Weights of a small transformer language model.
Architecture: LayerNorm before each block, rotary positions, no biases in attention or MLP, untied embeddings, attention and MLP in parallel.
Training: 498M tokens, 3798 steps.
Each number is 128 + 24 x the weight over the matrix's rms, rounded and kept within 0 to 255. Layers, rows and columns count from 0. Numbers have three digits each.

# layer 3 attention value, 448x448, rms 0.0187, rows 47-89, columns 256-319
138125134082114098133136157113113084139115114113129083098127119158155111124186109097146160148132168130156117146103152128104117082113135128123067140149124134136160157129163125158110079139150178
115111105141094132118125111130121121130137111121134154097111137078171128156133085108104119117138160119159143114149141124128125096146130124123131148096129083086177110150104146163086120127207132
107099133144132128121154118111127150124123134088148127089109137127112135126081193122121134099163148108181134124130151107136098141142118095124096052101109140142133122133121136137132104124127141
161061125129109136092138137184131092129124125102133129081091143099102156088132093089166130087185071152138122141135146142136118114124118151106102134178161078168104147126150086141055123136116152
104112121119122073150160142110127120123131124159125155136159155152084159119147161107154106149086118109138116056094154121153121126124165144085138152124082156117134148141121139118130095109146097
147149167112128121163168169189128105113092105117110098124117126094083135103118116078092104115152150159103146161167112156083156159063135141087084128142128193147082132073127131133147147150122130
142094111092171168084185117119148073079096105104175115183159122121196175145162151161127187123137105100095146131135140132109164122107090140088134108141091108084174161080143137134067066070115137
118119175120134113172132145106121153129162159107131123119133160157076091039111137125117103152081149109166156149127116112161137100099131121121112108116157152155102091103139146144087132118103156
117109084136085133141080120108106128124139134107130098157106102166220139143148111144144145095139153080139126140126138152071129167156056139154126135114117130119031128142122166123178104094122061
098156100163140162138143170129069096140137111156140128135103133179152132102163143125151103110152160121162130134123141117127146128118150134100144110127174141152079135178124134127148103137116100
116142142112143108127118156114138149143078118160089121123099160117179126117115152108119142168119109102161162132143134136106133122126127092149182114131100108108079151159149064072122194176082165
105120039137115132113102160108142162121077117117154130146112155152101116168131158156087141173117143118110122129086139098120134144107140100128053113102080081097127155155112153151117096152161170
110155153095111095100124131170089133132102130112165084125125132109098125128170107132112142151125105060163106155165192190152116135130135121128173082120116081087122118163136117141135133128191165
164124094116188077095128111082100149124127117141099134157098177129154118109164106167135139158103154112118107153116142131170112120125162156148105189158122109090175168150147147134147167113166132
114140114087149127120146170129145079156121167134132120107088115096162093100166092120108113096169127115113117127154114152099170094117117120124149078168103125149113132151131121133177112166079128
098118121142140109153128104111185116122144136126119105159112147180105153124146098105125100103114107149124139140099113125164101133175111106082078180119113172114138134139146181116112123102109155
170152146097171091159088107133154148080123095116108078098145114121092129161143083109117111131152110115137136130135097106150148154100105118140107088125118119111075149137141106155144124096179094
109129103165133173168151137146179146091080073158099165128137152139110157107053147159121130114124117127177094083130149120134118123090111127045111097160163084117128042134125092124141174115089074
151165170068121127116111110160137095162126115147148122134094106135100137112127105121123137154178068166146131104172118144147111171170124137109134121135155211082162128134134120129108102100116146
106158138103105089096106147120161128135085103133138159157119147119100094138104145081133173180170135087100117087071109114123129081155125092135113155126160129168093107181121160087138073151158171
130147163103122135126141205178137147147114148137143128133087101137040091104155137171175123166151138160120068144144140134125114126130114134141104187163139172135073140114152111122167083113112091
153149138131180129105115112097134113103089139104106200140167117088146146119143084162155220106174140114162115163167137144177068117120124127087146091118162122155138090076112094124091144174147172
165113104210071143131110113128111128140100121166171130144111111174134149145123121085150151196121143095087129126149128108125082130140068114134105143132146131090167122144108165102125146140149101
103147134137090076173135132128110096139100135143095128117156169150068121112129132111163127113139101150183142129175081118139163186117139119141187162094131177157166133116080123113136130119154116
126119139136150107151179108108137121097156113119158114160142115122111116110171157175102157103104148143104098113141159134036108088173172181139117199123135091160147111135136084109114123083115102
112132118128116142088129085129149136220139150140090111123175155092149113112126078092101070096147095127131146144143154147117076126070101128118124168166131131165106144145160169155170098127124096
108126175093157115108090143166123163143127067130098211162166094104142148166082125114173114107152141124134179113128085176142128091100165108143136137124156143177109121188174084137121145115123108
123116137084101123090134098165098165112147157123116113131158121118110205166156138122130143082119104080121159092115158091140154147147137187139165122150150150106157136130090163097123106151158142
154123149166114150131173101140108176152172114077138152113073151084075133111179100132119079100076094114157156089125134119094148158131168114129116131151146137136117152111148161164148108104171154
068112139086149123113135116166117116096102181163155122111177096119156084133143107094123122115111165140182107121132101144153144169118123167116057143090108134156077094027110138127108139116121085
111112082146123106133149147116133120091118109107157146156144101101122151120130148064161103107133121170124181144109064134119124146117085143119120077164089095136067148119133116094159095140166192
173150110140158078163132091086158149112111135139141100127127136083187112135107098163140088075176156159138091090151166089152150148101114141088163129163084135151108164121149124112088134184119120
150106165176098112106099101087126149126222110160139086102132124116106066176102107132151123091137092121147092087179092128095132111173168124158149140138116140119136104145101136116102168133122141
129138151116135113144164116105099128124127123138147153161089174179132087123138107153098135170176116175073119093077127132097126170094096155150160145131165117189144135128105119123165114149119126
134153143123100102118096105137105066188102104099065173119170113042180139107095070063095119111103096112135076161148149095097124199137126138069110187152155127102125164141127166139119111165167151
128120165130141160102153109132121112097102152144125075078095141118078141101136133096095101091119126131148135165132111117140149137115147179075084090168133121120117098159149120126110144108140163
178158126153122155135141119156144146151156131147135145155183160108166102133146159162054110083131177144163136107118097164128104177078150137096120163111110138161069131091131105090124113071136084
208174102170106077174120141166162123133147098140096131106125118140173150125128126131123102093168074146129119130169098138146144090124157156136093113156159181155106142127063158157151114136127173
099097181139154124110157119117099146155112189192145152162125137140107103124144143197102084115146125121099153102091110120139123104120194112121116121137141133118128110097141101135133140126137140
121121158128163115117087116149150117106157076124158153144135142120125122160149140179114109136122120176113125139111127165108164134141072110122172130180125100078068141115117142102116125097096144
100152145103096114105169108100148129145143150131094186123102172153116137098098123118090164155179136159127177096165129105126125111129126154122105168093130113136145091107127148141119134145085154
182114162130117152151121109092129124159076105164126107143105140131106148191166123102110108135159083110113151097125114120118114096057144099095105167155170147181135067155090063129125125087072184
099213102119084111100113118169153125115102154139090103123108111143102106124172165091101134146087133098138091102123129132100193116157106138145133111128156170140153137153066149136130137136154094
# layer 3 attention output (transposed), 448x448, rms 0.0331, rows 47-89, columns 256-319
171147153135122152169122106094146120152092102118115161095171131109102106105067140116086174111110153078100133154071129142137152100162081105126162171111159128170094170161107150124118153110130085
132181108192089153137095103159125144113135152152112142096143101144106110148178149167139168122095149089095154165128123119113127104139101147113150106131108193121090150072123146129128103149118105
120136104142107117140116131165109170133158110132112131138172144173116090140105110140139134077122119106116104176121145135127149116139178107092140141062100123108135137082117104114187136120126155
210168127187113123150150110132140127136099083120110110118165126163117162093141123137126122143149108158082133134166066142109081131067176133126140190158080163090157067116107135148129133090122135
077139169182122118160158131110171107135124107140119140128096124093149162128114148107145127141144139113120125132128102128145136154116119156128151121127113166150147105095108142101135095134103104
134072100124123142102155190071165136166178157105144150133085123117119109084207127131128140125173140125169106128113147140179122178131104164137139109172096120111112110162159126106131077107139119
157163160150101119198095131174068164134119136126090116156132138127086126119178123138153132167142179095093141115164133156155130157096162104096132153095106120103100154170125068163122133133121123
139099149097114160136131085121137094157081105171124134092150114130138147121130162083146125159118170080089052156126160174167124147099079130124131153147114134119136104159155135173138138126112125
133116131105097114164113132162093112120086149125175126133087167093102090129149120134116140114114142133175137115073095097131174180129149160110137174156090110166122110084141106198071170128147125
168148154149144101062134159126105083127129141122139155111109119163135142126152149160125146145094117127111134092118120140119152145144153142127176171125082190138132180123160119099164107130083135
121149163079146145140147124106125105140140150091153135156147130156146133108142104115092173170091135166099121144101128095161105172109123158124164098174162134135144142091104150095083137125159145
155097158123080113160135101125130110120132102126143128141108138140145142150107078135110134115133103106137139123082093084129123081154135102129080142119147108089126081162161165097079116151137125
096127161117134187123106096113156197142110087150118147165091113135188142131105176128114160118120123140119142129057158132158102078089155188162151147144142146153163167129105127168110146158095138
134120132113176135162172125135146153109130116155099148122089125116179148091152160095159134091171118141137133175137124082126117057168128143169129125121106132119121118129152092165096106112113113
128109150140145099061184113117188134125139145125130141131121143130112093097144114126131145130164120107120137108147130129154114145111139152114188096127153110109117148115123097143117139073134136
104168066102145150171153169169164137153153146100155127133143180132116164124127114118145112119147123154130109142146095138165081102128128133166129117156162136097111129093124127111078084122161091
100089149091106143096163089145125117128181156131130123101123148161184158121137164158129128073108144110139130130135131101136157091142132125140083150130173135135159096116130118178089114113078163
150092070123144146125120091168123116144139105125104122117160087118142137150160117147148109128096121136104152142139134127110089118151124151142128112127160149118107155123104163162097129140137108
146100096117183085129065165096121115078144137093151107092100120124161143124147133121141147161157135116118092107099114148102086139165116130109136137112103165121149138128135117155172121090181128
121157115144127134217114187144117138114111150137123129088158150112178117094135152156093129101155124137209091131138131102129113138141102108136127130116118104093121155102108162182083145176088136
114069159180099077147147170127086152154124147132157129089142190111113183084116129140103122138103138087110140110091204187145123125162163135144117104160135133133144137148107132145106131107104130
120116145141121174146117147134123105142166162131138086104105132138169132112108074136161100065144139094118142116148151116101157122113123186151120149106122170150154162173115141105141108136138138
150121107138129112108094136118147151112160132144152149083066180129122127195110117117121153102133102143148141117144136158151125137151167151114150150134096131160158141138154153103109089147131110
063140115139134127129106193091126123093139100140203097118132096105101143084123084133122089125104148142094196129054101107130096155107091147088137129169114132116136183150125084167171148139166138
099156102162178106116102152080116101100121153175152117121144136134135116093130118102118141163106088134123126120118110139115090141135122111077150165163151145135118145133108124094144148151130100
120123141143086140117133117119157113176120156163160090112150132131109127119136135121183158079138128144112134157121134189097096134125115180145166107176102133118095134108124072098115123126113132
135130113138134153153156105166061106165096193154147093122138117155124140133128192128183144105144112134096150138164170189142150083139115153134100152136149105140087117120134118182090118161135151
149136074105152156159159118131113138121117135140101115155127172135103090138197139115110152091152137089146144113104079206106138099120107151115138107126107062110128139095097077142104119143146137
145151185124108100153180155113143081130117144135107129081145122146129101124158102151075154122107131139158135150149155139121133117187145136107132143110122129177152115136198120124161157090113150
099099096142137147160083128172136117127107120164107197088099119096124123093129125149152104139108117128100203137104109150126160126183114103134132085110139123173122153135102105148121116135129086
124154163075161096137104179169135123135127063161128145125096094099126081186077127100110165108114116127114138109143131151108138158139126143110090115173138106105162141120146123137100112110109127
145086141137116153093132061127157144137093143118156120111133103166129112149136105160136151159182112125104113129122150164106128141171110155111140152163124137138114142108154076136161092140178135
122120129121116166139155104129127108162068172141158140129110147149126139142121191120156118111103123091124118118107152126154150161122150132151146162110171151080126123119110109085132169122118171
106073140098115161177141108096104117154128159159150124131118065140089120057137125152114167112138150115126163140162155117148074152116159121156123197163149114139100172144066168169103080102164134
134161090070140111152131199128161149141111160118090107133136121119155088137129136138169132126122162138167151126057121161115135095110150109146152099135108096053097175115143106109130119134096122
183114096097136072127176119134149123110139136104139101126101104160131180144131076114110104142097158105138124164109154152142122122121139154129159143101161174137102114159097136101134127148112083
090102142144106135129152113104089137077131159098119115140131085156088208115123171138128140132156113140149153116122134121128180132131139158120105171138153131124101135115114134156122122111115140
110118108084134145091129126130154093098180138157135067150127162166101140127154141104144143168094138155064157131104138190100192098109137127147098103131105099170108130145096096115150130109189113
119149141138146099143153144147143141150080134126131099123138102150106117034112093145147163098133119149076099158121138157136134124090202114216177114142107165126137145143145122142103114145129104
166127112150141135145116189118108085129115095080136111095065098081123130148102132106146134187149120112101076130122144109102131154103116145109119124105193118191146146134111127130170126135153175
126076116136094137112093163164128185146149098155160104120149112124142108125152117166097095113132120154143147140149118155138175137131170080165105111075149128088188155147130147129120114122084116
135120099079129143151162111085129117061135146108119122096121072140115148170158133129140142111170140127147098116176184112120127143068161124096136113154104137133130090155097117130132135134165119
157099099084069107139126160122130157133145129171130141141091151129145101081141087143115178121111097100144123136141098131145118158137132152157134199105143123163163113124157119114133075107163156
# layer 3 attention query, 448x448, rms 0.0162, rows 64-127, columns 256-319
115137155079153149105143179167133124140114122126101081118087141069105135132186120129125115176171151113123109104155179107131148141106165172139122126157123118190135123143091157108140106165136151
162108152169065051118114157124113074165202155152130073121159113136147109119108095142181111088158126185125157085135135156094122095164133147141179181117141155093118130125136059113124118091115035
115125124198123076145126149112107088131145160169168130094146116130139124169130164099179131121165095139158137109118098172208062139144147106151128169113129185092110108132138131093099085112186134
136114117141156130166126167148086084115112102125111113124176060154111155097174173174101156115150098157181145114154161168131148142156100136127194191070097116151136180124126121107142084122098085
104143168093177156112104058118141166131093095124123142124141150101125140122124120128067110056104122169098095129173143129122114111106159165084129136097083117126125100132139165134136121138135118
103122122135126092144158126132156119164169125107168125139084099119140121146187142076115143124137109195130157200120115135227124086150081112090177168121114190161153141178146139093152110098138150
061154157147128127138143159127098081127166084132099170104126155112165146172139176111135066059159149157113156116090122111117088109148112143116078131101095156130133166092138119121138128124116118
131132150091144160084123102164131157156152109099133125160103079145166145132142124091120170084114091071131065137097162145145142168085119107085150119163138129131128086141126111151090149116081189
121149153137120129123123169149065076128160095149074110129119075168124136129092101125174054166121157148087095114148164165103141115081131176110115169093102125145163129152167105116137163108068087
118125055150122160149117084189102188123097135108104101105140124145143103123147134138094103098116087148134165113166101179109212111144087161149186058135108159117089154122136164123118184139140171
091136157098137121076149077139161170127108078144190153120078149091121147127146108149097091142151137130117070109125181054130172053153174120146192127149140115174191098143070184104081160133121123
146080203127116139123121184095168161101134087131131152115137184114129160140132131136190074104079149153115103141106127132090145135091172164139064090132150102139106102079130102192094150141113150
075164088101112130121102124127142169168110151128147112155147092085113098240122114175171130110097094091106130087099156148153104097132125131105130107117141171131148165114093170111091131095126160
103157151138097104150113086093144135082087093120114100108129099141115077112166114124088170174130114120138054219118139099185104123115124162100151136178142130122100051129141132159107134131105111
103173148138126124117130107115105058131130116111179117165114135084180212136191130144113118124132161151128088154135145156141094148091116110168142141155090163118146130151133150147132117099097133
104155129180141098106167174155145112120104157113149179155211166099117157189115138098124139143109119187113182142145049135144126151119135167090118221039175137116183125089142110126182122143104160
110187144107136122126140099133175140114125113102152113130114153073151142157053106151141141071080145078093114145197183145107134136155119119099157134180119139140144111106121181131080117115092161
099132140205134100111103204140119093132105134150130114117157085175087094144131134105154151159119105169143152094096181116141160125138158150113126147076152115131149125154137076147153131141157120
144142146171119134148115189161103086139129124125089064147179151117099086111153054106191130113147134125096179114120087181136149073116133102110160134112169151115067102110097130125129141119156099
115155156071161150112101124152121108147146163105181129081131101124127136085120148160182177129109187089103122014095173106148140120102183150141124138168121097118097135120127116103075103133085090
056158158026144123121130122119159163104134143124089188113089099132154144102149168147083133168097103173093129149133145115142086112109083091161088125133135115157129128087075160148123071098152136
084128167112083155162117132203140130079162128143128112048111173129135150123091151154149135105141169096176130159120149084131103148155132141065135113105166108117155135136144116150072162155106162
147081097082209162149172125133109133119146085084155071157134160126223144087157083184167161161141082108176152105121123151155177119194163099125133107161075113115152139166119116164128156196147129
109141076140124111157128134159098101145144098136075155147119095080163157116157094126123037091131093131174117097120097111135111099099141136174111071112114099091092192151135101161143143133113100
111124127159167111128068156178138147233134089134141199164137144146120158141126134139044116129107117128115105086101109119136182105122075074112113132139065138110132133147076091082100090129076138
135045157109163028166064054134120119106149118163093150110091090143093144096079123099126122158133075118078199097147106155131063161152108100091161086100180124117061126108131147155179149146124108
135162149164091107113158101118192120080051134126179145069144113145132116135161100127134136108082144151150075101086059090170121069158123135184093103136117148158141118172105097101102126154129134
137136105117141128085125141122163112077142113117099153100065068155185146167107157093181122126120097077175168123154150161121055129153096124103161146090113111133073122138157129202133133139185145
157095144135091152090125176166113155127085119154214112095115136130101128072157126081156107141127092112119114154114111116142153107113069081053141101111128139038059133144138091118104130066125131
172166146189132126134191070151151075162051086128159201105168113155120095081110099132142127172155092149123103084183092117141086149127097116165079127124128126129105152090190176130062121167115170
108192115143079126145108176144137111099111173109099123098119127119150130136111157124137118124095170152114116166085130123154134132056121119146161144138124109105159187114112103120113131091135154
142138193131166112108167090114104099191127193166143133122124107183088166110156069139138077119133090088126140087117100121178142111126100127165173138100104198143091109134120143119084042148138101
140102057134070120132092073146141127175180068171072105089137132087137131077097155084124115137106127130145127188061133143137066087153118085134135104130160102094112109151152124088141105118107132
150166180100103141130110144088137122092114113175069160161167142123113108122109180116103107110153136121137194114170128090127045081151123107125150122133119128146124160104144111085172104074133099
121180138112144198129102095160122137123055192155223078132109109142156173109151131191133120110132158144099157104079125124146116085079123084109115156143095129122184171081076118161123118108135131
159114097083117149147138177097180155055174132176149130175071102136175124155206211102124130180157127161159139094148117062069148123154106170121138134111151092134066089087114119148135107193195101
085104096073070152128125104123171134149154116098123145164115143110102102125145173094042200153152123144106141132083142121145096170064122164187148131091122171147139092064151134140139075139177122
143151134191104070146175161141149123114140210158111094127167128131097158148099097100141175178109110123132114137153121060115088113125147061183180159111194118140142123105126123115107112054111115
148111188109117115092101148159152103091077160118100152154175137099193131076100174161180140113102146124110100159100103184107163213182097133139129144131107148086099083168111161127161148159131153
123142145171148146101111124162145143170083158170182156129122148165111142148169071081148157173140181133130129116094113102152089101115144137144170049137106110183125119115161158086162111120142145
175134110135086133109156106155151143142142125103162121122168095131114153115066082167139121129179081148152206105079151073126156083182099118123134089112119161114155082154135120147147141135078147
101097155179095152125103090087136085106132121095120163178063079099173190134177131093133115191173123132185121133113169155071129122109052138066075107205111118146122111154144091144093106137114132
179123161196142119138176123100143136154108176077191179160170113086096202146146112076126117160097117150108174206114125070114140153110117130142108092104156168119143178142112119172117082137099112
114083133118166152124139092112141111135093109123146096164142171121129147158141075084155116112103131118112124175123122081102111065100110121153126138141139139110101150151152159158040130070083128
083127100101105127140107112113145094082110064173141087128146136116118080137147068177120177129133116128154151092136155222135163131128096140093125138167116135120134111081105103197098109119137159
150141123057136126146157148137138162140118168172144068078091102039184114163136100148114051173156168050113107107133140137108049183110170088143128157109129132139095122157147159157128112043131174
105180161145145155108095181128115200146170093147140152128158115157075216049106182063081053153155092116143186134124120143139116061125123152178142131152150111077163160173087138173063188162135159
163151117154146120140120121097106146128137089137169081143088130144141119145158200116106095140154111128112163113177084173082142165144114095145158076116146130074136135117100151153117055123059196
152086098087135071106103131135093180102177148140180187133153125124122117109184092127042128083147134121118114152126096167151111059077159125119136105137130140161107145139147128114077149142088130
147145148133193139149142128152086128129104115118161105132181118164167097143201154104166113164159096139103112144159158133108104184159112072179150109155065129084202061108188102132125188107158161
093142124138128112167119090133130158113163114114128137126075143116102181107125074111047157185162093176255142159097133064175168164143129119101163141119105158107126156134119112135129121160168159
111104165097150115131157157116120153143174177140122129152140110123114106107145101101160147082137073162109178123118134166130163112059173112175167148139141100147127170106150120132068146171113131
208168146149147141084126188106124132146128170067115128087122137125166148125168192173127115144210156139168126118158133103148118116107109170147114085166075129142131113154084099116144101117102101
183117182147114120116155069150048113188106133124055125108127159195162157085137114090118154185098082079134141117076173165123154107079126145121138116120157081128216115118102113181149119116075138
168186139104189179104160147158151086132091178119137102137105130145107085040162139119120104081065077142118108098118089204062119104123053178161114120118135071132111134139066143149093116132124124
123130153110093084096093178145178140135140108130159101166120044150108142135123114169094159141138111145131161178133138123175117133142125140129131149114074215137101092094115123125139132062135099
111141119080172122093142153147130157158114112131159107120128152020101129122116091122076151160161099098156095144154089145113077174144121060092131078155165166172115138096133112172129133082130160
204173117122086125201163184066103135116106119129121167098118100118121132115177079185115116170196172067125171131039163133129128079165111134182148093098154069116158113071127144107144119166077118
155147083132152080133145131100129152106111078105112072121102107103152165089141083081142079202080101158109115143109090147166123139100095202065150110113114087136151148116147167140108095095178102
132095179116136110091093103112127092122174138099094135150113116137123145125153154143121099143142187120128116096112124137105120133138123194098124102128112087165109109122122151098150111134171190
128116088117120132110148114102089083109125169103114110114121142122125089182191120180085165112097154187146132181136157129116169128178106101154129168131139149101130145194117118082134119081172168
118141109123076091096106162129136136116160062112100102196143120150125171097111110107129141144110145147135182190158149118153132129108092148157095168136157113127118107140132161136157136145153090
149124106124082106050071143119105093152071109063139135135124153083164074123118153086103171135139091104157151138113160118108185117108144104137128126099143115089105170138149178109049055131153112
147089137059129112196119124146125116133147147140114167130127175113126074174102188089177140189110118125112076198123133106113137122102139105112101036078150118100114201170097097149092130116129148
# layer 3 attention key, 448x448, rms 0.016, rows 64-127, columns 256-319
137117103077105120129110080157168132120124133112154150098133121100133146151070139130111123073071083123137138124124125133143114112080092105110117119163158108143104086219132173111079158078132194
119116092082119136110175196156145104149071137143092054155151122111088140153117121109064138126105124108143177156094084156100130151080160153124111144078127168147159158087148115088119099112116131
111104160106079156175150147154141098141147137161130108094119164081127131168138100121106091133127142146093165093108103063130123109106097164154182122106128112149149140163098122157144086159092163
162143092106151086103099145077140101134125168125104085146156164094036110149080153133128146107125116138193146100076143113083065158114112092115145100102112165118143136113127106144127111124114133
151142136105093097119106081171124163123195049114111137158102139132127105125094160115172110094149114137113105117151143090148141133126089106196148119178130114101120070146113184104132135165161189
130122164136186147128139125132176089111137080111172133142094163088085099094119124148128113127078144116133102120133144129082142167101090143117104057149113143181115134176135068150161126202138107
153077132124132136148119112108117146152112167138104095102104154142145162111127092080109148116130094145146158102110128139150140155150118110154124085076183129092118157126111111119180095151119104
087141171082141133167123167137176158089133103160124148157136182152097154096135083147110097106115106117112132147146092151142144078151066130088122102111119130168137044144149159117082122113177109
123198142117154130178128112140074136145108145104168140182176161115098129134125163130080119153124115156142174124139113062130184117125145101127080085097205135122063181133140121124138124158146132
127192162135144106158122090182148174079194130121205168112142139092185129111142138131125141112080108153144128176149168121122120146129125110111064157153137135129120141157175181139121123128094116
156135125117125109096081109105125119132046117058095138115119111162131141066116185108149127128110096132136137148138126112129107139130106148075125129138106133185106160139117113044156105117148172
103120110144151123118129111151192073123171095147122049110100125099085100146116121163149110101166090114180180149085157139130101166142125140174153170106135113113137136064117139100141125107138147
135120197176087134149141177132068130120116144137069120107112172100144119126138122111133129137115141177127149133189123166100115182126089118121148152094119148142142126110109164151138158131152110
060130141085144081166144113169125155146135099106115164126055125096122170145191150131110154127089084124113103122157121122137185086149147123113082124146144122082168135112172161075143103119133142
138098078161081131146135156105182150130098200153100134070054121121110081103085155125069131182150186192157185142116101138146178161096147193160136074124136102198115135073059169094162179127134102
136150136090141103158147091132151120119202083163124143150124133147119128103144153141147076168124111113147112136132138174090149166156095188171112161101165134137151090179090129126112163136104121
154113125140135125111100134132140096181147140093086083126116140094066128152186151127132143116164166126175157097143086134121097128117117148146141105048136153112138184132049126133188128164057094
164111096116113121087150152096156106165145147155113102099130154161107128116129110141123178099142120134119130082128118155103105123121178142116160164112125208166178149088131094104156099125140119
147092127189175162169155140142115109120151144147116110135097105097109123193157162134207135154087071128147116159124168089137103110069112086129076097139098058157139131108137114106088106048134155
084176139172138094096143066157101113064100101099183102096101167165118164122106130124144082181123080136140146168138135144126157090141055154125110130138111123085182104100111169195061158092146100
150048117144156108130117179112090116138123148150128106122114128127130083119124124151129134109161157162125146125104202135086126174097168145168141124129131172132140077104122116192099174119159098
149171129138148200148126118062059079094107207148111081157146163151104105170113105098098096126114120167118137116135081128119067133173074123189122161123177153133104172075145107140187088093118118
172139202127107156123147185060175088170130108205093172114058077116166170127121170101122142185109147137120100107116117119178158136128171132102130149122136165112103168090100173102108127132072109
149101152092118083131146160147162177127074097157093099140152144164150091137134148123197163165155102117101093115167074139103103092052150133132130082107138050131133143142170188109180118168168096
166133139116166109129167084127136185169114154061124150070080174134142150139150090118164145139148066149160130112128128145113121153133117116146193071111155101142143152133127124130092117064125119
169125116115133046102130136077113106111186140098162145147172163160154122126099145141105137121092170115124149115172097095117098112120175143131056176100094116136148153108165146126136123111093138
133109054133110087134147134157183098190142126162090091200122095120100091117142136079127154138160127157187116113136171172117095158154153080079123119081147142071196135174057127110125083116142174
110123119097152106140091155151149145140157146104157128088084113155112167087137105152165088066142140171126108192105103095161147154082134089162159152118121115124115126150149106108138104133126081
112057080128134127133116116115156121148147166139128080149141142150124173141085110153063144106079187157172132087119136179168129110096096102135136118127163130128125147090103140073120093154109111
110120095099159107130179124128170212140092152155099093128116139132086147159109151116147168148131110081109141167092147148166123156112121118155180168083189126168137149163106120164147193111129057
138104129146084163129159073069173116177113093151092105111144082101099193178144099149115100108114084124151113094146127139121057130099100206102106151188134146148142135175174159114107112123159135
171076148065117133135112094080197139134145134132119112154082144068145142132131188094122134101068105110075147152103078149125182102097110130164159124235149095186099120140135097121119198138162160
124118118110153150120180132161120155067182120076128179169076074157098067149097104187107183166144040093082134198182140096124146114106131150103095108094050070145126159159114141127114103140151088
095176145123148101154160162103136091121101140136128149171094126140149101139127099144108136090121102110101107129087137101136123121100133138135141119168127122087188083194084159110153164173196147
175157117158125103141061135124155096132129159168088108087134125117139121074158131153116193122085133069070200116164142119111136146105193126105178125117171134149135110171101158123073078137108126
136113129157100115104161124200107109141110130108154130126204158150148143112100153167114109175127105041108105132133170202154093112105132114174080086139123125098085128130105154113117090122142136
170091122150128147120104104136191089134113126140110125097102143059203108158099115143158175141151107107147161153110113110082142107143114162142127196172101100096236155116119152152125114123121098
129068129135114147116128134071143110095168117056141172155121123085157110090145107143172078094155129172125125133151184138071150130111133131130125128168127142109099085169094158080093121199105016
089063097162121161145112137046151159156155120205168157171099133188107117141075126093132079106159123100127085112118109111158117163106216065120137080076114083145149145109180091121164158108157063
156155065125110145098168100114114092136148168160091151138147141150106195119098115135090105101160085120118192179130111104041114111151112157141156128099120138137149153141117087172132159108114102
096071053105105139142130135121126107124125092111141059137158174088144159128147129123123083128090135063136109153136176169105106114151129146121123119149158148117120118119130116128099092142127090
071046106124180090142143137152168131184070116154162142111084080097107079098102174073164181093144088147117131143126150129143089143107117205167161194177130132143082107154121125141127089157165116
111125138137203149140080094182123143112146092169171145145048106109175114105086148178122113136124138154149098124145144152142123120131188129152152159115055116203167092189143180104160175129099172
130127078131083181117124158130089134160108152104161134116080142152160152137192086131169147149119117214096148147123155165100167152116161031089125194154142077107151166120169097134151136148125094
149142116189164085158087174090135170116121119089157135112146153117098179162085143140112111112076124107126173198130121089128142151121147138154140144110076163144110093148040126093160115085169091
128107170131124120104103135127113095062055108134121136189164158156079176081110065212094137130141115124078131134118105163092130113122135155176162171141110126155105134135094168144091130128112122
054205094094160141105104104158172069107084097123078117093074154123097086156151111159089170143106124134164088116170127171177181089102134100139135171135113117097081074103154154121173121100172138
130123151118147140126140104151164170105144127129146125084236123118065135101110075165186193139113119110176137125123168188085149085110136152092088177114096150098133063070111080135150159082152145
162068078143151133121154176181118105130101119178064038137159156121149085093137056102119091133068128156171063080105119126155143131116184161135131081107108200144101058116114137103144096153153117
107103116093158101133116088145166146069156120119090142128076102105047119084136126148088167113136182163122160062138156133128121160136183108101138141143163156127169143159141218120128148120102149
128112102165103117144161148118171154090145166104164146102182126134104084164125157111131112062115145173067095153066151203116115130094099132128154114119104090126121098122094101115083167122080110
135136120126147118130131111122135138146079103128143160132177144145104161153175140105143147155120160078156182117161109063083149127146115139120118132106174165139189057066087111135157142109099106
091115167097159073158122120154109102147167116203151179185114080120113131161107111112176127113098123082104097171110122115164126151167136122107105182095195152105123136106092132165042134164099141
114137116129130050127131125209142078123072182130141107160147102116153191165109117121114153083177194139126107122080113113131110144182110108108123082071151185118103131139097135110127119162145117
088099130145159106118111088064103148144090156177109143082163148145140101123120086116177136094153074128096118119104100104133153083120128119156072131159152129121191119052105121103130159108153079
154151091074090165128135154057140143145093168086124137182175102112166094161186142125119163132133106153160162102130116157112133134116099093162080141101131114113161078136092163126124122167108148
113175131167088142178058164130132099141101082145129103141065122175148081126093126137105128097104137144155134158119152125182147105122095144142092159120107109073103071110129142167174138083121141
044152119116172056082142128105116131187098092129143074105137173129168152115136114148128119103115136067166136140189162079129149159121102182108115158162096160143098147140155135161094197130153099
129158147118118111170112081139061100127134196116124104106111120183067104113119167156139139074148183127148112115164149114090075059135164110106048177143128108120120154073140090107129146113145146
081136173119096139147151119133100154158121127131096131135122171179168140156121166139065090107157135138142144142135182087127121150167139099212091191089061117138113118125097084077129140098114078
121122160179100196124095128099108163197080072150139123123151124140069098115110162121139067160123132177067119107150144122167048020106082140153135170133139096147085128081097190220187121121111117
134112162116130126155139113156156150153158159135106145088135138098165116141141126131142104143181103157127055182152146152156120071131155056141108083088099123115170160152130128104147146181127117
112099080212128162140169139162141126114219177186172131127146095108101147156145105129147135168133162080187121110142089136141041088094115120148137101109087208100087100125138093098136151103164149
065063139100129163127130108115162127121105182122092081124185068197126141170150104116147064111124193074108107120123100136154143130048117172151134138116120137138187122154171094069135147166147165